config.toml
n_layer = 14
d_model = 768
n_head = 12
n_kv_head = 3
head_dim = 64
d_mlp = 2048
vocab_size = 32768
activation = "swiglu"
norm = "rmsnorm"
norm_place = "pre"
norm_eps = 1e-05
positions = "rope"
rope_base = 8110.0
rope_fraction = 0.5
qk_norm = false
attn_scale = 0.125
bias = "none"
tie_embeddings = false
parallel_block = true
init = "normal"
init_std_qkv = 0.0204
init_std_o = 0.0204
init_std_up = 0.0204
init_std_down = 0.0
optimizer = "cautious_adamw"
lr = 0.000418
beta1 = 0.95
beta2 = 0.98
weight_decay = 0.8
lr_head = 0.00557
grad_clip = 2.0
warmup_steps = 509
schedule = "cos"
final_lr_fraction = 0.0
batch_tokens = 262144
seq_len = 512
doc_mask = false
train_tokens = 1615000000
steps = 6161
dataset = "wikipedia_en"
Each number is 500 + 50 x the weight over the matrix's rms, rounded and kept within 0 to 999. Layers, rows and columns count from 0. Numbers have three digits each.

# o: layer 11 attention output (transposed), 768x768, rms 0.0189, rows 33-59,96-123,160-187,224-251, columns 384-479
# v: layer 11 attention value, 192x768, rms 0.0181, rows 33-59, columns 384-479
o96:476461490483481493487566496521467565487373535494507540527476538503474549466618390506570463542556422505524545495532488481475610534530463520549499539483495399426533508484506463439507427436482526454464472506426476520459393516464467513477469528567501514516517524443472489583540510552497457487
o160:532542519486536461483445459509482444457455522576450428558505474543527475631423550567506550566547371453460571520495469519455522453519403410579506422453459431522464474557550490477455498545504560448563566419459456565457479470510504597421449584523421508529485550498400549612506536571427546542
o224:443541529491479492424507556523485513442435499505382465556465495456435638566576427441494439518519470408476601606513368493591481512510466524518528493526503458553493381491512414491546528460492522416502545507459436447478546533499533567491505556526533462586418549431473475507463453573531484454
v33:520531420525483515572509459544553622485434415560554454558457528434450515438431589478472520375571518509527504517508477559527445493453505398520592520519546522613492374515453439453489534508448562554536532461464520444439510445497516535433511512546486584464526536496471534454482431524535536529
o33:562527504448529510515546586479454476476385472545465471474558513485484555449501467589426517483439483500458499469505557468502515495432482490471496494400501552496494539581476554493651479478453552521496502488456485548517504558512545561500549472479477519603503429471501525452476560550554481391
o97:547527621531457462584557504453528591499384493452515529487454456456504425477483454540485595504478567555444549451560577498466587596438510393455416481468518597494537524525517466453573532525509489583567548461518535464502488573475530548546459500684497525463490470500461608418415569496532539443
o161:469499574593561468534511527600446415545472501582462453502507544549525551492471523459535498512616586556485435457458481465510513512541545522549509528469490386548477530551492435393571446496539531539471510557546481462482517515496408484615502417594422456484491541586485567539424540468535539505
o225:508456524453474497531515549414459466527448473457517549407554385576545477561465490488551546555536506537465510510492569511472518538486499490452520473491507488563580541481480513485560477415470534507390532473577442498492488508457470466540515516527458435635541475519494545565446652486595515554
v34:494424527479461550522452536450561565466439448515383453462494557478471491464511487680576509478608468589471470551480442522461518506523518411484432456524464496463378459488486491520462484495431426564466609442469580453599482525525527514451584599478398480459568463407513544578466542403495463479
o34:395454437513490465490520640384526527522431552501485568545440516518502469448443455552542532499491560377582418475337482508420504521441538514467523474541513573475451502443554541484483515508544507502484477482578533486559539571531469506415488470458422505469541523507498490441411551550461594483
o98:488542411596563469446506511406525573573352507504450477553547505586476481540511509476544506588481481513517416493364567517502487640456476409521456491548542528374467527590546604471504428486500586538503423533592492504507482467456405511387572435505475538470551511472552522586548510531546537534
o162:460422502495532432446480552481538484476429487448486486533569559609461455483497458378504534451495455537514527484465482623467487591537500474498446478415516508429394377515629477450561475480618561592475430437518514522461466534412538454419493512486551575501487519464512595515457537444504507497
o226:474489499531571451400353469384515463511400434465475538493562480550496501547577416477548411472560558479461465426462511473452517563417465502429435482476542561466503405530583492473585479557493516563452512460498481513501461542456443608425599483426524491567593560397533571532515527497589512540
v35:431498501458463412456545529509504583501507482463450516416502504551428443565476541471528586472480541593476474444527488512495562549568481392507511563469534448447524522507532478529548455472523561497474489482611495510498449531474535431512557529486451529479484478587449585503484506546557379540
o35:499427416551476440465559494450452447520534478512530509517523499480552450474499428472475577486501490510554462496529487501539462514554502521599545606546437488481468465446449431564517471482530530491445516470533416561555460445536532427457471516441513501462567493568510522457461467546474568594
o99:492531468510574617501511568483468516519541517446507508486500508525500453529486427424518497415463472522559504556395452519481400562502488542527520546503515479425526381447505434511458536456462489490540500480457475559568528552509517490328399517463503544444524452525550466533515412571465485565
o163:492538501438414520463505474483475539565514464552500556517522568514525491511473554543552527486472448539467436506514435507401545509491444517490526461493431458517407396502507432504458450480555493539443544442446525525522534542494545440569538517468524459432518554505501571603506413561390447483
o227:443446501481529490541538486442490497526520436477569536452475494573543479430552472549447526414439487511460499485509476576454500574549475479497423511561461486453452526479463483534420632548526582613517525474520536569529581494523512455468461473527427431497557440477450525531464531476421484498
v36:537531519473568597563421492537505481449491492541514558478474536539472598535531484526475535474526501491467505572494481505484509494501516458577538479522545453419448564459410489549503511522485593559590475489415492496413500553539541571532518469517406418550430443469527443442431447526520515511
o36:382566438551451485522536551456453530522542592553453464447436519426482463444545511542467511500429476451474488473424485478542552557416510504484448462483516385533491548517421510500465563484498466571435513508536440439482489485387532522529545515493414544509495540486419463508515599515488546464
o100:488581461484577465566603478570442536501536523425534456513440575505459547452534465533490449499424547496480522548470495441517570508538517491471492425491427429503487543579518446514448493410521477630519532497548539431622591615430524451478491479534492489427512595475436478512514464455465446479
o164:459578541516496412515483442494556539482490509471413459527455595499525540468566499498508420445461466577470562466412507523434493553479419510500408526505533359486491494526579491499430456465483520491505456523560611470424402470507520537583508474482470536553451493397420519469479480453525403446
o228:488567492477557549544522559564495501419450459440495502487445514478490513572466454562498480503513494554529584402473484617548378562475460469497455524532509394578499487427505469451489453408497507594508515491559545489523483470487551474594458434559528525604461451460456491517453492538405479484
v37:442478468472488409479576524454459532533539500465491493433501572504461639525585502466553488461376455398483475372565535493437516420482507501463543544583518409497503492536526417469484477562557450457471479529569638537518540491511565503479530506471500525526520472512464444448575473562548556467
o37:545583541510500443598497584533506471571539566481469426502498445585437476426409539438492557506555534343529502479438574425514511510450586540468490446478495479470547518530431479409524513484438544509465471482533439571419487538406521530490599514535563522563457588464551548530643447509473401524
o101:514554509488411515523535527503544539477369527513530525512500418534494526460535509511435476505512451444540381460596550518476534460590423517504520498459491600483562490537565398528437438499519451483554504491410482607497533551429482476410535468550571553516488521528464520501487456465525495561
o165:563456508468505553556579560503494493542621515462504494557518473504501535477382545531487503561589441519479461545533562453524568457471577655438593562554570410488517506537496476494588454517489528502560491482534496522442576427416486531649574629513514513538391477478527445416560513425522459477
o229:529465468520381548595466530541529525486426562491537428511514508593450621496482545562519517515517445470572511509485524447444578530513509527433501444524500461507428459496543487483569508453524452490536465505475444506513515500502512488490476521543545545474521511455498520478508452433547454544
v38:414537559519537470550460511536499531490593549580495526528452546518374544570498496542473470545508517469503548506468466560431484526519434482463443525461525521385368392600440513550518466437464555464491576532552446455512525564456549500396582533609515507477501462446404511506411515514458500578
o38:497501500529419485468505517470440391518598584555481452453517500553437582431490565482490510546444465571467499543415455450459472624403490451514524530369522442545412573554554562551486528502514551471514500501419501504482477476431453499561425498480467499516454541475480407498559515504416463476
o102:393537535458450550509529412529494421545583541559474513538491478512405487498440603516567428544472484464505534537389424568499446496388484461524497531473493503483454432457522401442469411470509525466536471349490494487465529592402510439516487465414431532492439522573567462455458513518480537536
o166:403481499572446478456480506537505459499541537505527486427525519504398521447548595524541441499534458572452509511470466470526471642471476568513453514519474468511458433511508457505482440465477481659435545569530457478532481529427429451590514499491484527548502537454634416427431510587366435531
o230:400542568587435477526510502502401445475704510458442578547554441510422542415443563503469455467476381529430467481343515485448515513408473531603446604461518446486479510498497467615403439471500425494579461378565513422493492477434504439499467463496497442527515502472495451430486476516451443554
v39:489473415529424561480391497561542548467550521557484529563513479508537433464502497435476545438477371411473505482513522484471573478544503514426584541507473448465553523506514512563405524531538474512445470448528484550553458581567496471464483470428495448379529435477466583431506528508498485493
o39:554500470427506564482459542580484542527552511480500532483430452467479516403535482484542415461415610472533543540488425493453493459465441496489487475621592423493478423525518531535532447557511575418469445460530431537475451485542439495561402476501573558587500438536546461543519495494456445564
o103:505503489509471533554539517564539591506600590463476479485460497456368403486583524475529494423421516472495534569522382517475448593467534506445555524563446505396455445493603507494548485500466462505464493445485506451440458554593534658521420480487497470481532404481512457547460442575521464513
o167:524480494450475436524478534521427400480627507515496422475535505506504465515533618499477518509513563452475502437500506504457482457588511509447641577544475461400523533552503474584531504472581503477521472372534469458512480600581525525535375510538440577499462537515598495489590536526523454535
o231:536504504519454474489546483587489445503589524491511523485580445403475503448549490490473561495410488463495473530521485540431426547543384496537492438554476511482514492479517475508552455644496485462460429333556429432501450529544512428531420490575465547524500504479611529547432500450524425541
v40:481494522567495418482487511558464604540563468482540452566496508523487437599532450461534442477480488510515482618553575497483421463510529600496506489541485521541493461465473491492469493514451509525551507583488509470515515520499501479568388596476521526493438501512440467571521475481497513526
o40:449568435471499500508549525592407512507590542474527457466477451502437578495434461501550468510533537546457525516528425527379511554554506565553485508548549456548550522494429536504517493523474516398550494426538525412439556433461456507503520467468566479468490556498497504480588527459507500504
o104:430473436480547538505560509513498498517435445473461444544539490531503548496534495472490477542459539473426552539580478487433486483499537493570591507411476563428479476558493473547547434492494528472506523499453459527522467483512475572512541450462468574534501526532458505485423539562542549520
o168:468444532502539480533585514463488418485556451414495441392598596541607563539456452491448437509590444495491502479527607471500492470579512526503483501533549539589498570511511561487495414491523604476538513457511428442504513456450477425553496504427443545489521424463486544539630454481533513481
o232:463493419454603544528541521555464485544475486447470437484535487565543548454484468516537434482527479462468530582584523461444429563490499587561539505494550460582498482559503459543475517487493544453577486489559474504515490495557470543561445441555446522458508518474548509553539428494532491586
v41:472471506461471500436515455479524506447517513442498421493537514507541542512462519482531450528448487550432362544485403432486501493423405462502475438577526520497478516492526482506484491549584447513437471438430515489511535543538463475611466579471523512528515519451455550448465583505490500484
o41:497526583402560480589444530513526461505623512622424568441432459472455483452434513499570509493473530442574492485510472411448504445424461476568556414558527489516467457434423405493568495504520544487509506499537544600527550553491526489472521465466497456449538651521443508530510450458457508499
o105:460478524484414516524531469407457509479470492415415523453477498572464465448510516561489507423591402459544460513552462503458444532552468453570494368491533561417441440489536426487485459579426573512471491473422472538536434486461491480479509553483512485510450511524504510586495529517494487444
o169:513532569523500572580507500510585393411530504511512428408516489543510475426467529535564529492614502583486504503494621466462542490511496500514478364541431524433492489518531531444503440496518469429446563430551502469435497436528486563606606476546472480450521530484411428460663436508511469519
o233:516464547441505549478561522462546495473440506550509393557512493502571597536466502580456518425546481490512399549530580451503472443442490533541532470490511523511489411411522421446489559482500490380438486551550573515503438461482509546598458521555487509546466611527497502589502446500430468493
v42:525493551463598497550516562467519382488472492482450583410477441438518518433508431499487463469579541565537500412564572524461530465567421505511588613504465535485533508420544540488532546523560507415485505492430588504533490433530478552446418486464519457448455543549433460532511488545518472386
o42:488469450418486423519460508556415448562566522480468533494477517531503565548554499466524512574490458498551517497471433453489451538407450504488510495558479538482371463516478426512453473467465530483486496538380457513554554602510439509523439447543496482498455465452538477556507505549498434529
o106:433505499445418447526477495510537521520451510519455511461454557487516630501542476501452551536424512442509463459525482526422531475484455435531530445542536482483469521543524416496409472522455502545438558455475495611539534582493450453476400485504487406514511500522484446466437500555396492539
o170:544458498489502405387506559410434552573457473464462518492444552416454471462561449502432439534470458504560523535558412449463603463454355453588522464551512393484495429549478460385494612475463492503489573464437470547525527526456451533509488481486526440547452442616546533415545453560557447483
o234:476473522468462575486516517430481495538554492489486500448477488519501494520449558493471472452472493518560579561513379436435509393418424467538479453542454574488443512583489524518478545428488557425523583511504499457532505517448503488490500519509495563533514430506485451469525555591430493527
v43:517502497508464508488491503521443542542462506472569490400473457442508490461431598535529496574550514499467469607479487468483646545497568475486521527484533533456517559519545507462479460461528522450452503429513499499539474422464574501518482546511531537518465523467539481350419523478553528583
o43:507548517438574442392507630468493518518520426490507485501522521468457488533504439414465458478502413514532585599465478532502506517511509445440462477482546460496504456527429518519526518524528450541521465596516430499442547552485519521538417535453496426543455478394575462558521508494577604485
o107:557473524412514505375515530419505565503596440519541514453502506440509443410485583441482535475476494468437558527422547508449489518512494489453448452482529473502526486457515584613403467536498514468475413553385487568402563491382598513480452490439616488489384392472479486537560534495405477467
o171:601537483434481472402579516511521517493468458495503400473454411474445428476433538525504552502501510488443475552597485517434509520483528497467508524446421500525529547521601633456593530542597494490470572513510380481503519521497469500404510488467509518526465490604523595588500560540522458499
o235:483567497439518548455507510483555458557510478505539499478518434525432463490431509497487432439461480552602455565449413491402567496527586488516423486502477541574551406415492554480571601451556558518470495488493427470444514407443496596480468466411558423520471423431600541488451597577511504472
v44:579487488501633495535427562545505407535476477421452502504471530411519423467396515497497503541568528478496554506477521537538423448497433559472497497454410429514399465510516489520538476459467527519554524516474486546540494449515494576433527435545424494483587509450583479447551480435440509500
o44:478471481456482482462542529511599538529574470460530490437525505508500582522560483538534455457488498521581502493541474476549430499420512513496484536563505525510525375519468538474484400470472464495521503484567432423514443536527540526495532512410402405563594528508524491542550464503512529520
o108:489479521462529456583488495551457497445679544450493533455511567582529550479523455497503532518553555507515446555499491542537518448489523481494360564517513474577540449472515548502483427539468570449471413505517526464459473554489508512548543512384444532524506542500568569506521405473437433491
o172:452474540512523534476444579552525483469561539492471491510537507426487517463562557527524506532446525520490539474488497618568515545470560497473495621542532546465556446456503464439510458530443481598454565549443442488410486522514518537419491524417486547504558546599481579496604414529535561523
o236:458521540491530549504510508452491472439469486434489532488440453541454539481462549520492550495585486544603485523545444472486488458502451416419425543552509560517564484455472546474497371544442523491495523557495553514506495497440550503481514479342525494435531492554493538458567529490487523491
v45:527479495456525473467496386475478451458462543393565481595530512512520525489384494471478483468468485573540489514520586509471535458494469425563486465487500581508472484425489422532331532450539483489531513525453557521433452460469459473481477522517445444505440508461565548442465513537452558546
o45:487536431503520390520445518410503476477462506514476470492461504447482508411491474521457458539574478543521514556439461407524582545508526562573431486523568490556497498495504542496517479525502414522460470551484499534405507540542450440648567515501463510535507475476418488424498563462495467523
o109:525545452399453497597509482478479583502530513474466499601551492514492538499458516501512528493521514581498420542424477447470574473453458454543448476483515408466470601506599437485513456469503485537522482511498486586514532463454512604555551472481538433478491474470402529441545501558536458516
o173:531570548452558447466558445410478482452549498371579471432511542454554473429653461492553455536507512609477493606478534555577540514559487470490552449433544525460547542512526454488519431463569452531477447574488531550459489584413622506567474516498537477517450592511501405381539470490550512505
o237:487552610468539412474488507418412500498460508488486522509520518515491505459536505533500506513596420590511518479496461434501513559552512435572505498471464419534504544519525485506515527488509442481503406518498377491472543511409492519653469490517467504446493619490436470510513512496475520480
v46:547432443515518566535509530603559501496436451513493389491481387472461448580468525482492496540545440543452531512519511468515586463487484453481435573533461508438545462499550482499487551520478505474524519469433561527485476444521490544475462478479469428459458550396563526564571484592534512502
o46:622498427521597511465485512486497453467535423559544565577431472492446507463524484567559467516499513449457489440587492482477543474457450355531489532436517541522506523464474442498474577494491547548556434416568480532448457489423453489476500446543551504604412542479500611487424446544441443450
o110:548390528494516540548473544515461565574482410515560488480551485507541500467503556496540569517395573568448465435495523468469572533480434486474479522456606561505470506501472547481487466556367471457558477468553502508477473463429420536595581497527580485451472436400559538495547445559443452414
o174:584451454500549493552554512518477530517509454538500475504525528519471390552480484525509509493479526486489532517456489382505442459441475476497490594520521510423509557528431371534497534523494489536527506439539523412495499445537563525471524468524521482464482491578510480481480499500544525458
o238:564497522534543498437539490471577404497561483435557599481519527511433525457469528564454546531463597493434529529524460455583536464461528529516531554561583519462522556559454422478450555554427512447499476515490524586535481567496534581483441518559500493488385488449490470522548576583529448550
v47:469463575541443483491475444501489456398476521542401495473520506515458549476557433503474471521532444473426535506447545423556529510454477499488535486529479431398608520559487526537445538494494455476407440469455466572507421563436479468423524500480484451528551537556599498518532521529543535488
o47:514467492531472522485572531511452503477523471539458490499579506463425562562548457384507444492536601542477539513425534528518576461539448503464520553490530472476452608433556533531494628497545559443442477473512471534494562521479549490497530403462523474494505539544567471468462445510471454480
o111:548490478579485555459591557562485490493407555453476460507544496540493531447521454476385509469536499545515520508429505501497503493577517489538544460444462555497528471537510503441405486506441539540417416472515423564545461476548474502477539533440461504542522623482450504482452399520496514473
o175:452446484406492549433457355402512438459507419447532442508525490466466543522479571481486543485529474496504511596451513522397589527443477485485552489510448504504548510497647534498456565521477498445456534436412437445539526448520460524524493580454479516365513510401476475473454543530434581401
o239:461477474514467533469501548425472453461486537482497476499604552440486547432499508437465505527479476593495510577491553469467523476521540525430474549522429492533491417502539479476473580539510557501439462427528467475510374400487511470520503498513526445515541526552487558512409419482499478504
v48:484478512384494531480537459453458395528552520475505555486499484464410456536541428542415554574508596536481542471392458451496439518480474419558509480487561496511465462559422549528532395478475572517505527492488509474555527452425413586549504652498537576425432532543482558545372624415510495463
o48:541495512518555463397536434393607493472475476566520537408489465509562518420467515575431524474532471546516482452521492513581500520446485565483565480495456541502533517456623490504595587504484470507448514436438540480543534513502514507542532472449433527546535489522402463530505450581505537451
o112:564478461489573458470495365385530545439533479634512505457479515435467536529573446554458534575502444421412466417511510538504504532411486478540433445456496446448565519492472591513525430509387487467499365438513568472565523534474423534479595534398601537618491426496479463508548568499387510482
o176:465463469518492463552503471474503492546528433476450541461556521556463536568542478510517468557465464448495448490515523439531572466506516501496541435510483446518585437453584483470409463485462580415486393586460547445595507508514561417410498490493490508445550534517498600535434478500465478499
o240:504486514457605477520447478388514492515494501546450501502468468515517501441521573602499495502578428536443507514475566483535560488449541492427481473538505556383476525449469519516432475525538511490418407499489574456522414514452503532552465494433550537582445436498519498522464588483505485472
v49:538492541554535502548402465499550562461520470470509514518542499498527516519538518539474443399497484471524464480557549522482474501527502404534450476512554556470516544505506507485506620453503516472426566427495487543525512450505480535540454616450580478459565512525363468535465499505471508514
o49:579411564582460500555376546455436370453514422446432494446540482501470462481469551527515497479399643485543538512466466490492538390455518457532461510494568403612572542490519523492581467559424504481453525475386523532508487496440472513598518484432565543484532406496540497451553451413487443463
o113:522460567516518493468425503464442461487506492502480504591421497486451470477542503543502491454473447487564471398552445439541488529485549505563562491511498466569517518479548390421578589496418507451526563464447478485503492531487626555512480460500540512501516430423532476567396525523530551404
o177:474527560550386515527548522484529455493527542505496495535594445426576502573443524535465524438478529480604516538413511504455526405464538458531509579452469536476492540439472463499583499630446544483461647448447515473507501477599544512550490551506463432451583468471521486501535498430605542411
o241:585516533588450505497496461487469465439491424458552513466593490587508547461482475488393483461425539450549475460532502584410502532512534509609458546471449450527535451458569522493594499584457529443462585506439545497513497490503457518584447498526495510459594370569529516500418456526504522512
v50:496548520499476534497570447477423456567496467567476456497408470561431520614408564527538434458484499495468446443514475477453452603558474535530469540581476516518562489507547437561490466511553454445546443520491487573449525570514520514530496511453457562505490418466482478525589579539589534546
o50:543485541501520465460488460496594488487474567561534395495494545489532488443498482539549426385441513518422552479445562502523453480411528511576484462471524468491467562536554571491405443414540421412552437506579531523506500526541513551465416419544552520640612422562558503542409435515444454493
o114:533456442519511572419482524509506528566507576573548529481495532503502410539546385533598474527528473466630495434421554502506474486452526529606443532444490578493477514464570594566494508502543478482516553561464518524411503432472429478504571466423489562619476515536522485513537430452407476517
o178:447538553515487582495440546475490578586470599531511499461451509474458478488523426534538577418558500478472466474521489457487437514500428542526535509467591562567465515471488479455514451450484375524471491504437544529414421477544400432408482509536415514493528425496452445537478444456419501544
o242:569521490498477529540528473492552582495465520488492487457486591520533488496447493476520521510513535495538463456496572474540455494459370485496522491457522451607549490448517497520503402420528431489515473524516546538479576542544442530553435500532518493607508489475448568536504429496514521538
v51:513558557535547479505450446434543523479396417487482485495438521439492486465484497522554487487460510581459474443550475487497419500558451438529498468499533457486567515549482535483522506547456490534464498540518572447492388513476498541527455524575485540548506495421582571479514533412517445525
o51:431515496535478444564544408522378576443428465511501479501423530518520553528507442449439542417504473511481474500527413470561578562535477427514494516504415558468533476433506480450518556414537529458518485472404605419496554528504487451446530424444530480482483477549408495589431555415515518462
o115:467493529526501519517455456479396536509568470528413583567534513445478536584390546488460466452454549535427416447511468507467528491504495482463460552525514507459474566489469435405457569419548530430530505535518548493504526505487480513545489499504602502491574478494493571443494533406521527501
o179:543430535504541595446421510516486527590420486453463506561479495534493512551582479457532355485518461478452557528594462507574459548510464441505510465528503505502499467496388528513586479503472530530486440522481459591466584532479459516383421516508579538505550509535394499580548415501560531457
o243:499461499501530616509549434536437512504516470524455501513451518483508523578523462455496508566461483517512517494515452483516375533492475443415502537516520505493534475500392482481499466456538575528511484496508498562458575483470468520506497498502568536489483518562390439496452575518512518472
v52:501491503406485443482466526525510529548483553481494516460518421434547496539500539528449494499475404508459531371436571549485520591515509483437520419481418486470450455532522520446532521476501479500692521429497563500551477455432504417544519516435520506582492474503496510552524502602449469487
o52:502515403439530503481479471577526581543444440528548564495496510451535478497581521438641475498512500523476491495490443475537503543470513445648542473515470512550533456420515488538629492392528448446447503505521503518512492542551519557494425456443474526484482439453470461519565369539411479489
o116:444512436514426519537517576437474583456463486449496550480574437513525515483539541539461468481513529531434495531494502449585472492478431529544437557509503601456509461461612591475533528469452533491600471424455504475549442554474516585534479518488415558448450495452547537487513502412602597474
o180:478481392500417599518490477425473575552416509570543589435510441590511479482550475554462523544500401378523518506485481441444530524541464471578535473497546459466589422455587487545528490465486531540512553437476584474586472500479532508540444458575504516496476450531459454509593430523446520596
o244:492467437449556475530446554437473570388490451468408570518450505443574554392496527548469517553469511467526440530505543415520523520586527405548475574452517470487486495519585461563558480475462560486489496502507557531561452431474531577608548547593506468462509527452492475478532450382542466469
v53:460544496527437512461498587494429515496457464483565391455530453435538472514589493472533535585570497549516442498515430531473432514531486500575491430493604475493470461493563466524462470534517578507561523497524490486483470516510563566464467524522482463499524557544492535558443337554550500513
o53:500507454560472553500477519486465482538438515474474500491527534533552458408400545523577555489496577492411603498452487474475479531566520478501571378479517462542578570514456500422534552531467509455621538489449497516466469322497481551508689457546447431523446498532549435488572608495469554447
o117:581510504502485534476515488468563471481475463544405459526491497467521460475480506484550586526540455610517576535444512599500466485537510485611518477573576485572539449511532376368494556486546546482630443492520456508467526516447579556578533496559532525572469494465545532547535554500503486473
o181:554560542526439471531454527511478455452441524443518526563494523497564543577551512457516502548528429492471443565467500575592536582569580537592567357476483442496482467553481508453568571548538472483536561536558440523497529420533538500589562488404506504599451421495550553578449464583547442459
o245:551473478507472497502467462490488501486507507500462493512457556532496450492445428569462482576537501539463483528485492580485515511437544513499493408535592485515480447498550499348525526522564476494561472487448450559473554429538553504589602431489524510530533505469525447525582531460522548432
v54:455557483468548468512486460503412493460513479485556581529542474429447533391488388462492575460554572553502460481559540438513464490519503592514518418547450426525530474506573470465501476445503599579502531606437548477561498507529462498507507546559481577472529569495482472490476504458474467539
o54:447464521484594492557478534477451582410443521502491527490499539463512395466484476466476573522477533507558433545451512454541488532592527502521542525501507525582472493493432413573430503487607493422472564483472532505622544504554520480477500541512544521479545513507574487557530561534454566473
o118:533489488471460524553523467553487522578598506637579589484608564488589440482491524527556575501414504496434456385480573491557503513568596483536586403534573479559461487538418464500550492452500459492479503484516457467441566482453474481496566580550485463448436477424558513489521504491491524481
o182:490509420421458598501469470487477513516434430464603555453447483553599450461577479506533619519539560531503543500639452441585512501544605494523455450497441527544493518569466446595390469498560515446522553461485474525561449601488479430486436538521525555524511539501475462518470528553500477483
o246:432426466520557528488546445510514486505416507540476531464463501495533508447522482530432577506564500583481554452510486483567486542474623436476498541428536556562566571582490516524454460461505533554465552549422499490582510561572508496504480502500600534532402471502578497485513629465439487524
v55:502545491570553466457567489542484525489482572510437539639471514535527484530528528566589583473524495565483461488496579525477499508456476569488477558574426631454502513522498458583490421435501525470566548394472475477624503538510493486487517477494487565525467475506508524477447439621524441475
o55:515492559463508516531470457518528470554587534486522483439614490490560569452517489449545526426488596523467576526513448485462550509604484620604505531465485471475467556505618511524517466463493454525564473469464499451545443501466394469415555514530442485467598539462503538506542431453495469549
o119:551530576496519580547531434474539509548556546540503477458533428557491524475508436378517484442571575548400449505542536452501554497452491461501447551549469488478447475528551485533455520476499575465540504479501520534454389466466543533494450494484617493562419582398562493476469537575510449611
o183:447487469543463512451491533484584497488561488563535479454518482456456526477462527576577531437509486508519408416495575577495490569507528537486510484427500383429516520517481609521445557565497513567548590526453510475450436534399593437418548432477486546533356553549547466475578536522433469502
o247:564498557437543492580555525542562415469559463533453478456529453462506535409452541542528453451517589504463354552454553516498504514512604536571536456501451500410434496525517446554450525606448479475502516505478507530486484504490464466401496449372500464520584564499601470497471539435556399580
v56:489470540423501518547500551415459488515519482431525538434521507520546530538480492560517402510482507491435443482425495498503520503488389570470555498538543399544501468495459505559429435443490573416483463533576507498434504497509456514474515470560545394412505558576467486517447485468435461542
o56:551481552523559525560507499516457601463453540425539550517522490444491498467614460467519458553561456535421387456482399568426515531549449464462451482408517513448457479465566564441384523389490443540417484500477483482418464466502535536552571477462520499540440517411445538475530454476410544544
o120:513501505477362522498540470526478535479532543496529556468556456566594519470510513508375326418427447428438369441510437488475505536512528530530545454492523389451581598407552544480576468547484419547470515456432442476418513418549462525537563432472402506542479411530495441465558437539432547623
o184:477497533502532557626591498503546554486519487467526557531530491473499576506510542518444578527534459503482406497469533534504516500570429524432505487531524555439601465481570575476466567483407506534517566557562480482565561505606448559517381461561457429465483495485473408473458464533494621525
o248:486517600491572473544543477472500538403484536580522577460596442504485535496483523551402497565521512431540531464395509485509557469549383599543447520515540466493552489380438579463509514548470455559553513486521474580457538441496416553473475424523492534592421453504493481413512461466464499536
v57:506553503498545449461524504547518502509492592430497524478578592546492554418509418484503559420498457509405489490491415524503483432461542479517469510433495522472558478575480484559443621466511391470494544408531533370479456533530414436512504510542595499415499534490445576528416543505433433476
o57:529507526504514522518541602662450505536471474557460459531522473526516486514443488487565527483571541497504598536571403479447495447396415483554510406471567460509514542418474461524494608447463541505589445489487521485569504565445486539444519507577489507476576476617495572432516472526586449514
o121:443478519479499408470493486581551443486464520391517536458551468528504510540538495526441561512531466381468553473593425490480544535417448471554429489487453377509520519462538486512424494572358500560527522518464473483547559500508452543476574367588473552551497461483447441536560544527521593513
o185:445462550460419451454539465522488432544457474423605533465521550488472442405440490537463495456546470458445538533387493479439538529474509532549471543519459370507564483505526513543472508451465495493560492466570502466512505487547529538571483469487494552524568381466551494549609545570550465522
o249:539507570497430515459493500604575473535466491436465451502571516516467511499506532488488427525519520461515535503466436468558512608487581526480532441460493483475608549489495487563508563473513538542559485447466568465462544468582448504587461469582492584475485449394572503551631516569474497435
v58:511508542594442446534493504461487519486448425532401455494518524535480505529544549538443507516552463469515518531527513428401461466535503483507512584453472478568551435512407507461453564497460359587582520448419507512499431488485477490497508494596444528471509424502564517479458467536538544563
o58:557571544432469509469478429531610550465514601562494442534426439514560419486455536533506426504453462572576554499492449566462558497427418517500550554590499437533586412446418513448517478480561470528518457510519396548437521515420522480498457501382464460580581516611483445552476466521464471524
o122:569517478498381445454566438502522627483599631537518494425478481564490514464512529545507491509457500478512491477384457557453441607522477518448595496546469497550497504463489628495597471531446440584621461535501496558522548463536458548605495538388553471485490405529493447615495427599516493480
o186:585464548507423530541480445536536515516376508490424485459480510557454458583525506567482504543531524416519515486427498408461422495541440501414466568484431488655527494543552553532538472473509356571603403454587462492506489525498468501502528527444528537584525456591517478468571596598479474482
o250:596553500447529435518508485491529501575397551507530504456582443552508541475459517471445478524458514517533460505477480488395436567454485514463461563412433375610543500506493541416486458511558504561532490441563474595486469562479452536502488478383509574497447476508467436492424509517540502545
v59:461395459515515477404508466486499485488533503500498509523489404543487516443476438541510530435507531570572467440470444470421399484467492447490475560475518411517513514488494499504495502520526424494581496506537466457510472430514514455526486492470539498482457511518451514408522470416462425481
o59:521580518498435485447493511607440460525415578478431548533491474610541541335524415561434535507520461512533454490557435490477487466499504538536531526367432444555458404502512513508532529533567497543517546515589409520520484407608418407439516416482624505446511436550506441561564507551454497499
o123:518494484563433452424520523542534402499500416513482533516523503464493483374504454451481426428477500475493553512576564500466486523506554459541455453503490534538554553540535448435562449524483501519511504496497503514529586443495408450453496493468546516574503401481509467615458483491507498507
o187:523494501434471552401428492552534465520634503562477467439528512509405502455613425469488486537526526517556533541517484485538488589512585484483452513431440566487556465473474443558492561507572425508438531531586619517574449496576417489481491502542507546473494473553474496588383615564484455473
o251:473539499471439479440456452616525515449520431487490582472564532577500560447573444511450461434493384498550540466531517428473450486486500540524533443443422436538506555521425470468546515510528452573562520431520565453506551491517458483409462525520516535503466403576418506531501535519511465513